From a checkpoint of a small transformer trained on Wikipedia.
Architecture: untied embeddings, normalized queries and keys.
Training: a variant of Adam for these matrices, 4038 steps.
Each number is 128 + 24 x the weight over its row's rms, rounded and kept within 0 to 255. Layers, rows and columns count from 0. Numbers have three digits each. The size before them is the row's rms in percent of the matrix's.

# gate: layer 9 MLP gate, 128x64, rms 0.174, rows 73-127, columns 32-63
# up: layer 9 MLP up, 128x64, rms 0.164, rows 73-127, columns 32-63
# down: layer 9 MLP down (transposed), 128x64, rms 0.112, rows 73-127, columns 32-63
gate73 098:143145144148140139152148134173097132117107096135110164168134166136128129172085119133176119120139
up73 102:108116152150119171138138144140085106103154090146130152122127128126093084170073145092135140122129
down73 093:124151089093118092139115123124104120125116136106147139151104095116124181138152125143104143117117
gate74 116:157089133120120146143153110149126158133118089134088125115170132130132132104094135121112171132164
up74 110:147088133083132148147101098094118148121171093145126143070181133138078130123154136125119134169117
down74 107:109146096132152142115155127143095125147132126170135123189158144149156112121110121102094117136156
gate75 089:125142150137106115142141109126154130098112159138093182164100187143140106152148126186179097155121
up75 098:150147159176105110112166133133122134138105137120140127139089104164105135161123133102127136132103
down75 100:113146137120139125127107142108090082094129156136128127124130115113165109119098144144121188117115
gate76 097:116152100097140080112136134139134121168114119154086153131142115164149127127145103119148149153183
up76 106:121179154141156081121145139153152137154139123164161141120123159097149113151104153158118130123123
down76 103:122158100134140096144117105167111109139092089090123127120142135101099128128111147118119123156102
gate77 099:099161090103151126130139097155153160109150144115127116130103093133113102085073121132126125091087
up77 095:135103110151141155149148156140112127114132119148128122127153169152154164141145103109121164101094
down77 101:170124111134128111118114118151135174152151102118137114157165117074103193138160120126158169118113
gate78 105:123108127131105099142171171065097110155083115117113155114095172148134167153146125165112120131162
up78 095:111143137133111126128102102135112122131115092103149120106136112157106128133121118085189164164112
down78 099:192133089114135081178177114121119159122108129110135140118096132113126096148109118148149132155112
gate79 090:123136130120144116155105120164117118122115132159101153097135110140134126118126106131123196159142
up79 104:134148135115106086141106129121126163076090096150124086115135152151130162183140108179140148153121
down79 094:158122132128133122142101117157130082146140150096129156147098105137148118176124164100106149107132
gate80 106:122102132112122113116147153091142136130087087175146106073114135130126116134104138136135160092130
up80 097:188162179107127132109138105126092097117111098136117123122148074134121128174097147089117143107105
down80 108:161156118121129122120121160092134182198119150143149162118128118108130120111134123172139116161121
gate81 095:155106090135115144086154131086105148124129124117142136145094082135164138128140124163136116138135
up81 095:128082120098154168141086093119119128101141120133132111124122145159193134120150117128116106154129
down81 087:128115126121127129110160139104085105133164168110133162172105085119123144177107117136112134120124
gate82 107:140092108141151151146145129139144148153125100115129134157153172179129167145124115137106136112145
up82 109:107166105110114098167114161132136071121123163143136135135140134134165095135118140110119122157161
down82 112:138112158109141172125166096135103138157108154089102104164141158128145136127157109136174144114119
gate83 116:153131131101139101128137170164164138127108089135100199161101134123132106154119127150136088077156
up83 108:095130111092110175145105141102112125182130117121124127128113153141174151118130119160110081157173
down83 108:159140119133134155123173129154136124146140132116109118176147115113127118175099165121168139113114
gate84 091:099110086106180080129136104095130138146136143149161154120154126128154116127133119107105116091125
up84 107:122109143117127121147135146139155151123108167116131133133107172166147137161073117113081133132068
down84 100:126135107155143113107124155128123143125152102119137136089132115128181139122141103160140149132106
gate85 090:153137126147132088142119117164141090190127139109098115149119147129122113135165143135176152082095
up85 096:124119155147123098140135140125127122115130126140179119123095111123104164107147161119138099100140
down85 092:096129099117185143113128116118075143131112136088086123125134113129115133144146174124121097102126
gate86 102:155126094148154111203119136138113117146146111123131113138153124181153112161154133154122116125062
up86 098:151158125112137178102120135109094162172123131122131109111132053135128109133118087085126115139147
down86 104:130121128113127127123101060135128103139149132148139142136131177120109120143137152176123130099120
gate87 098:129169135144168100109098108136159100132148157147107134142148126135110104151107121123107148137095
up87 101:160161086112126107138126148136113129135153170144108114114058130111069162160129196098108171144175
down87 100:119128177120135131117046141090123161148143117112104168117150129119147115107143093126121145134187
gate88 118:125091145114132137123142106118171159160110126152097137132112176120141164130084122154190127121109
up88 106:148133163124091134175104124128095145090093130136113154186122137112135128105092106135155121121110
down88 110:159128133127168153169105115115170114159132139139128105133089137157113086126130144109120143105197
gate89 090:148085149151125148147147120110106121159120112121107141110119138117144086165108125136165089096136
up89 100:091118097149166101111125110156139107097142073121141142136120122170083142106155110102136150125151
down89 099:147142129098153097092091151133194122134113125135163100155113125129144143129103168138135127112116
gate90 088:131125105127124121145138119177110134125086151109098170133111122117119098131109142113194131105176
up90 097:180098130124130149119117139110151088171118100152124120155117126106121103112154113156164169095117
down90 100:152106149121151122119091166117168109130139123109103103136169144159112150143167157149114132097110
gate91 097:117104126116108121114134183178125149140152115109095156131140131113135114074127133133114159140173
up91 100:090136177082101162128126105125101156177122118135078144163139117106152169098127133142175154131139
down91 105:150156086074099127116164141125122084119111126117108117090081126144136155125110128114155104144124
gate92 125:107122096143111161178151160126152130134108131150098155131078119130127150154118123115115147105148
up92 108:113107104100147133138123136151114131144145151085157114119132092169131142160113114137149178108168
down92 115:151121154125119082138109107158076107122115065119146099111130119149097095167119176115124117120092
gate93 092:134122108113122146162145082139098148172127117110139147093127112185098144126137155124145122173136
up93 094:113155125110119147134160165114108106128092092128152138088155070108141097134088178094097084124135
down93 101:137104137155112148132113134157160081152092146122146134173075147141127187184107139171128114100142
gate94 096:145126111112155119105149143161124132133134137160094090157158103120132109121120130113153090146144
up94 092:117148102135116143141095154144147135074108143097133141128108142114127129160101190144147105114148
down94 096:120124105168085165116114090085093124127140127112112113149148112127138136110131102160151157117110
gate95 107:121123101155124144123135119128144124172075118164110131119070160108078140145144092129175125089130
up95 095:109095086161117122099141139137131089109117156086135113141115127114119131122127128105118139145091
down95 104:117135108174112123090119153188109158101102128102149143134176103147127125167159146093087114089114
gate96 099:108125126151114121129151087099148128102106152161127168153110118153106142162145128136150115135151
up96 104:110151117119117116086113112129170118162148117113133125150120126134101190131134154149101104119143
down96 106:100149123066139137148114151129185157160165102145112107177142106121068146113133112114122135105134
gate97 091:110100125124113101133098131109143107125152144120113141129112182119117083109120130102117126123144
up97 094:118124127139047132094127139104149131145102130140111145120130147123168157090106142129140165104119
down97 098:143169132133147108138097138136172109084189114150100146118079151127108115122148136124110095129102
gate98 091:126124128129132134118189136105140161120154132096128136117116127169118092131128153129111102143095
up98 106:151107125148124143106139127106133181085134095125116095125144126160133137134135119142133086137103
down98 104:099134080126117093099101205136113134136103108140170137183124124122131119125134089119121138152143
gate99 106:109164118150111124104179150135169178127109091104136144074126131123129105113099135101124076116160
up99 098:132076140086173130143133095135127113122094126105151148110153072133127133101165130125156133103123
down99 099:160116120106122142111135133116109139152126092139117175145090126148145108117107109165137185170136
gate100 088:161143124119084148142086099128195132113110100130147131096132134125146149173132113122154117107122
up100 100:152085156130133119162115102103141143089184157114146130161172140125158112140113152099179164128106
down100 098:077145113110114101116093144138091051172130154112110149127116100103118145138102138128135141115168
gate101 108:172150138122115090119145132114149142135109105116125145113095082136154148153076102144134178128111
up101 104:146110139158136101112126149149133105134114170136129111141163108102108143121127105092162091180159
down101 113:175140095171139157159147127135159114126128157082102152145123173114147146128149116134133134138143
gate102 103:118117121161139122160125156123091152152100127164130140088095105118131126135119072109137137146115
up102 099:146137106083155152134117167127131144096084154120129100160134125131106125124124103161118135148127
down102 102:159148082082173136147172120116149120164114133073151133053145135105153134155157135140158129148126
gate103 114:146123104154138111153169128119154146128099145165099102143105156099103141104091069170165099111120
up103 104:132103131131126092128150132110108137105120097095149140145140117124124108177120157132054150126103
down103 105:120173100164115138091126183138126171132161135096148173115139149125145146129096160121139113125092
gate104 106:082147114123134101144163141106104129119134083163102156125121151131121140135132103153113146148131
up104 105:096101082096146079112103180120118108124162156134116127145188135135129125127166160104113132125102
down104 112:061086130120088144131155140170122172150126075126139131188132081119143151138096123127139104136113
gate105 077:150132118110127126137090137103126159116107098148142122121104169133134148109149083094107134157125
up105 091:099113121134131137153136086081131149133136137086142164148128166131133102181146146127130146130129
down105 090:059133096137153145142130169145151149089109108117117131126120104132113116103140119117151120084117
gate106 095:151136149175145106125113142188142122118147135139091164140136129134114130131132112117162150104113
up106 097:076168143104109102115117145086105094119150127123155128136129090159151171136128121144138159148117
down106 092:166131134131112163151118087163131145097131116112125128153145152142144151096140125095112110121182
gate107 087:134092154174113152128154097157136135118140140165108160089113132152105138114153131124079134138160
up107 103:133094114098098134153110171115124142098156135093080123190150153126156136133139098097134111122142
down107 095:114167145124152128107092122083185138128103144107143085131114142107117117137102155174122140117094
gate108 101:141144124142151123184153124138115101161146149138116172119127113155113146137167127138160128166120
up108 108:127134088104144119124123117190143124109116131059102136106118146155142141137118154095159121160132
down108 102:138128128175132143156132180094126114129141132160157145110126169149118157143140104133112136124093
gate109 116:127111105146101121180148107112139145170130112138075141148120096107131129161095078146164155110116
up109 102:127120123113115150139142137135136134157149138140129146142127084082102128179133125150113154095083
down109 096:117124124154137143166116122122120107098115118072120123173168116107101108075118154128168121136151
gate110 109:163165068101158121166149143122183095105113136132168126139098132122117126123107122129104096109127
up110 111:134102136153096121110110170155122115112119125139146123127125163141175084166133093134168105130130
down110 116:123110142126112159173133090117128119118133089100117140154153145131164136083176081141135138168118
gate111 097:124111113140131126137118113146150186138186127140123152126153084149127136114111072138123107198175
up111 108:140086143168133082148123094134096110126083138099111145153119119126128123128092124133143120141148
down111 099:109103114123149146130132104129104126117151158169146190149148145164114047137100129164106154122126
gate112 104:116132116138089119176127153186162124137111142143118149110092155131153128129105093157144126136110
up112 095:136139108118112099136092107135176098159078167126113111129119105101138130117151116110144132129154
down112 101:131124152106101105095139160139132108149119153114131100116119074121147124135125078152091135113168
gate113 094:119143115078100139133132101106108157124138136105130112085138111148122127148125121100133143128161
up113 110:133113126106138114117138079164130161138128137086119130128130141104139081149086132099139116106129
down113 106:038096157144146136138153120118113145105096142123127119118107112112102143105129111119150130105158
gate114 086:134141136125116119077145114141134154132171147155127170151147154098115173123143137156109136109124
up114 096:135146128144133199190145126142097135098140130132135124138078095134127115115128134066102179106149
down114 093:145138096151143129130164147125192117122109166138160141089104104119120123151106149157131118119099
gate115 104:135102075133101120155143135155142130116140122121126087131117138133176142081091133089113160143148
up115 103:122163159112098109118132163168144133078131101143152147095126081174146113123128148147111115170124
down115 101:152111137162155121138129088129134128144159134123103101165110127151121135144086111109094179120139
gate116 091:102133110162138107151117145145083100163164136147135133124143089165144102107148113131109132061136
up116 094:125100105187094137122110127161133103163125117121139118142139150146108113062160132098155111137104
down116 094:122146115084117116100065160088172138118101139130139119118111126116141134115127143164133137145168
gate117 098:116164107146129130165096146205116102159126132119112163133138154152105141125141126130131098138161
up117 087:105131126123141076097144149112147147121128176139075153133140162078128127149106119135131112186086
down117 094:084143107174085172169102146160149114132087136114110093118107150150117111156147139139153128091132
gate118 097:154177142163125132123131135121123118143145150119094158137167106084122133131124142127132122086120
up118 104:113130116158127137120129125108110170129116093175115109121137127170103109108140125141136161117118
down118 101:159139128105127118122187120148151105136080110095126102121118124083159086149096107119105133099110
gate119 098:138153092158115145190122169148176105136081119159075144146107118106128149125093152111120128133112
up119 100:144137127123114110074160115123109161126145143092117130123094130136159163142133135160129115153189
down119 104:161135124148103099124152126184150137149080111105132133105114112141158160161132112115114132132078
gate120 093:163136125116118094156089148111132152112115163139134154099124104078184108118096157091098153132113
up120 089:159131097152126131124133127127156122122129138087114168124116154111151111167137105123121100097117
down120 096:096133139137122147140209129122116167128110119133177119133102125172125145146170121122183125103104
gate121 092:136162118141167108109130134122177118092073154146105183115125182135153147155141100147142107107132
up121 096:096131129101144123125134137139140177128151172091106148139140168123126085110122135142081092163134
down121 090:075082154131149121084084129144084120141147082134152169144106111154114117153191079134083143124134
gate122 100:167051094139125118109143149119135144133121130147094169133108148124099124155134127106095146144133
up122 100:119105122102158121145124117157109113171110135119107122078140096130159169145121110141173136145156
down122 097:134186160106147101145087140112148113135157132152109126113100160178122116148125162153122127151125
gate123 103:146167116137101156121141138139147118102093141090111120122171160127136136130111129146135134052127
up123 103:111120123158108129099134121192131119136131117123146158145087159126134177140107109123099138150132
down123 111:111088121166134139177146145140091142146154158154116064151168128108138138123145134124129149104083
gate124 100:147122115136084139110167090168092138124091148138071125126108126150083144124164128111108110106131
up124 096:099077116131112158158120162073121127103122129107157133112116152151144123140124094150169141101080
down124 098:171141086100150097111072101137149117137147180137110127144146124115150132137138123097097101098131
gate125 106:164101110154146092113135150154156138122125081120087145144147114157152112162121166151151142145133
up125 102:098171137211127090128106150161156143113110129122129130100108138149122158087137107124096133099114
down125 101:138162153097140149110088125152153119118129114065112087106115145116134143132122181114147140146090
gate126 090:151144156092105136154095120134177165183153114144124132091130127104131138141115117120118155175125
up126 090:111117121112149109184158152096142179127101102136120141118100125092158125146120159148091181149167
down126 090:127107121116122140180150168128109142121119097176134114147124127092134155139162121106144179161159
gate127 086:137129108122158138132127095132137138112145118123119131128140108087172135121155151147118115140169
up127 099:140120117151180107154132104100107137144107107097141091133133107137130070069126132121128107111139
down127 094:094119110142131100112134125115124163125107126127111109108116113128162116116121125139135121142123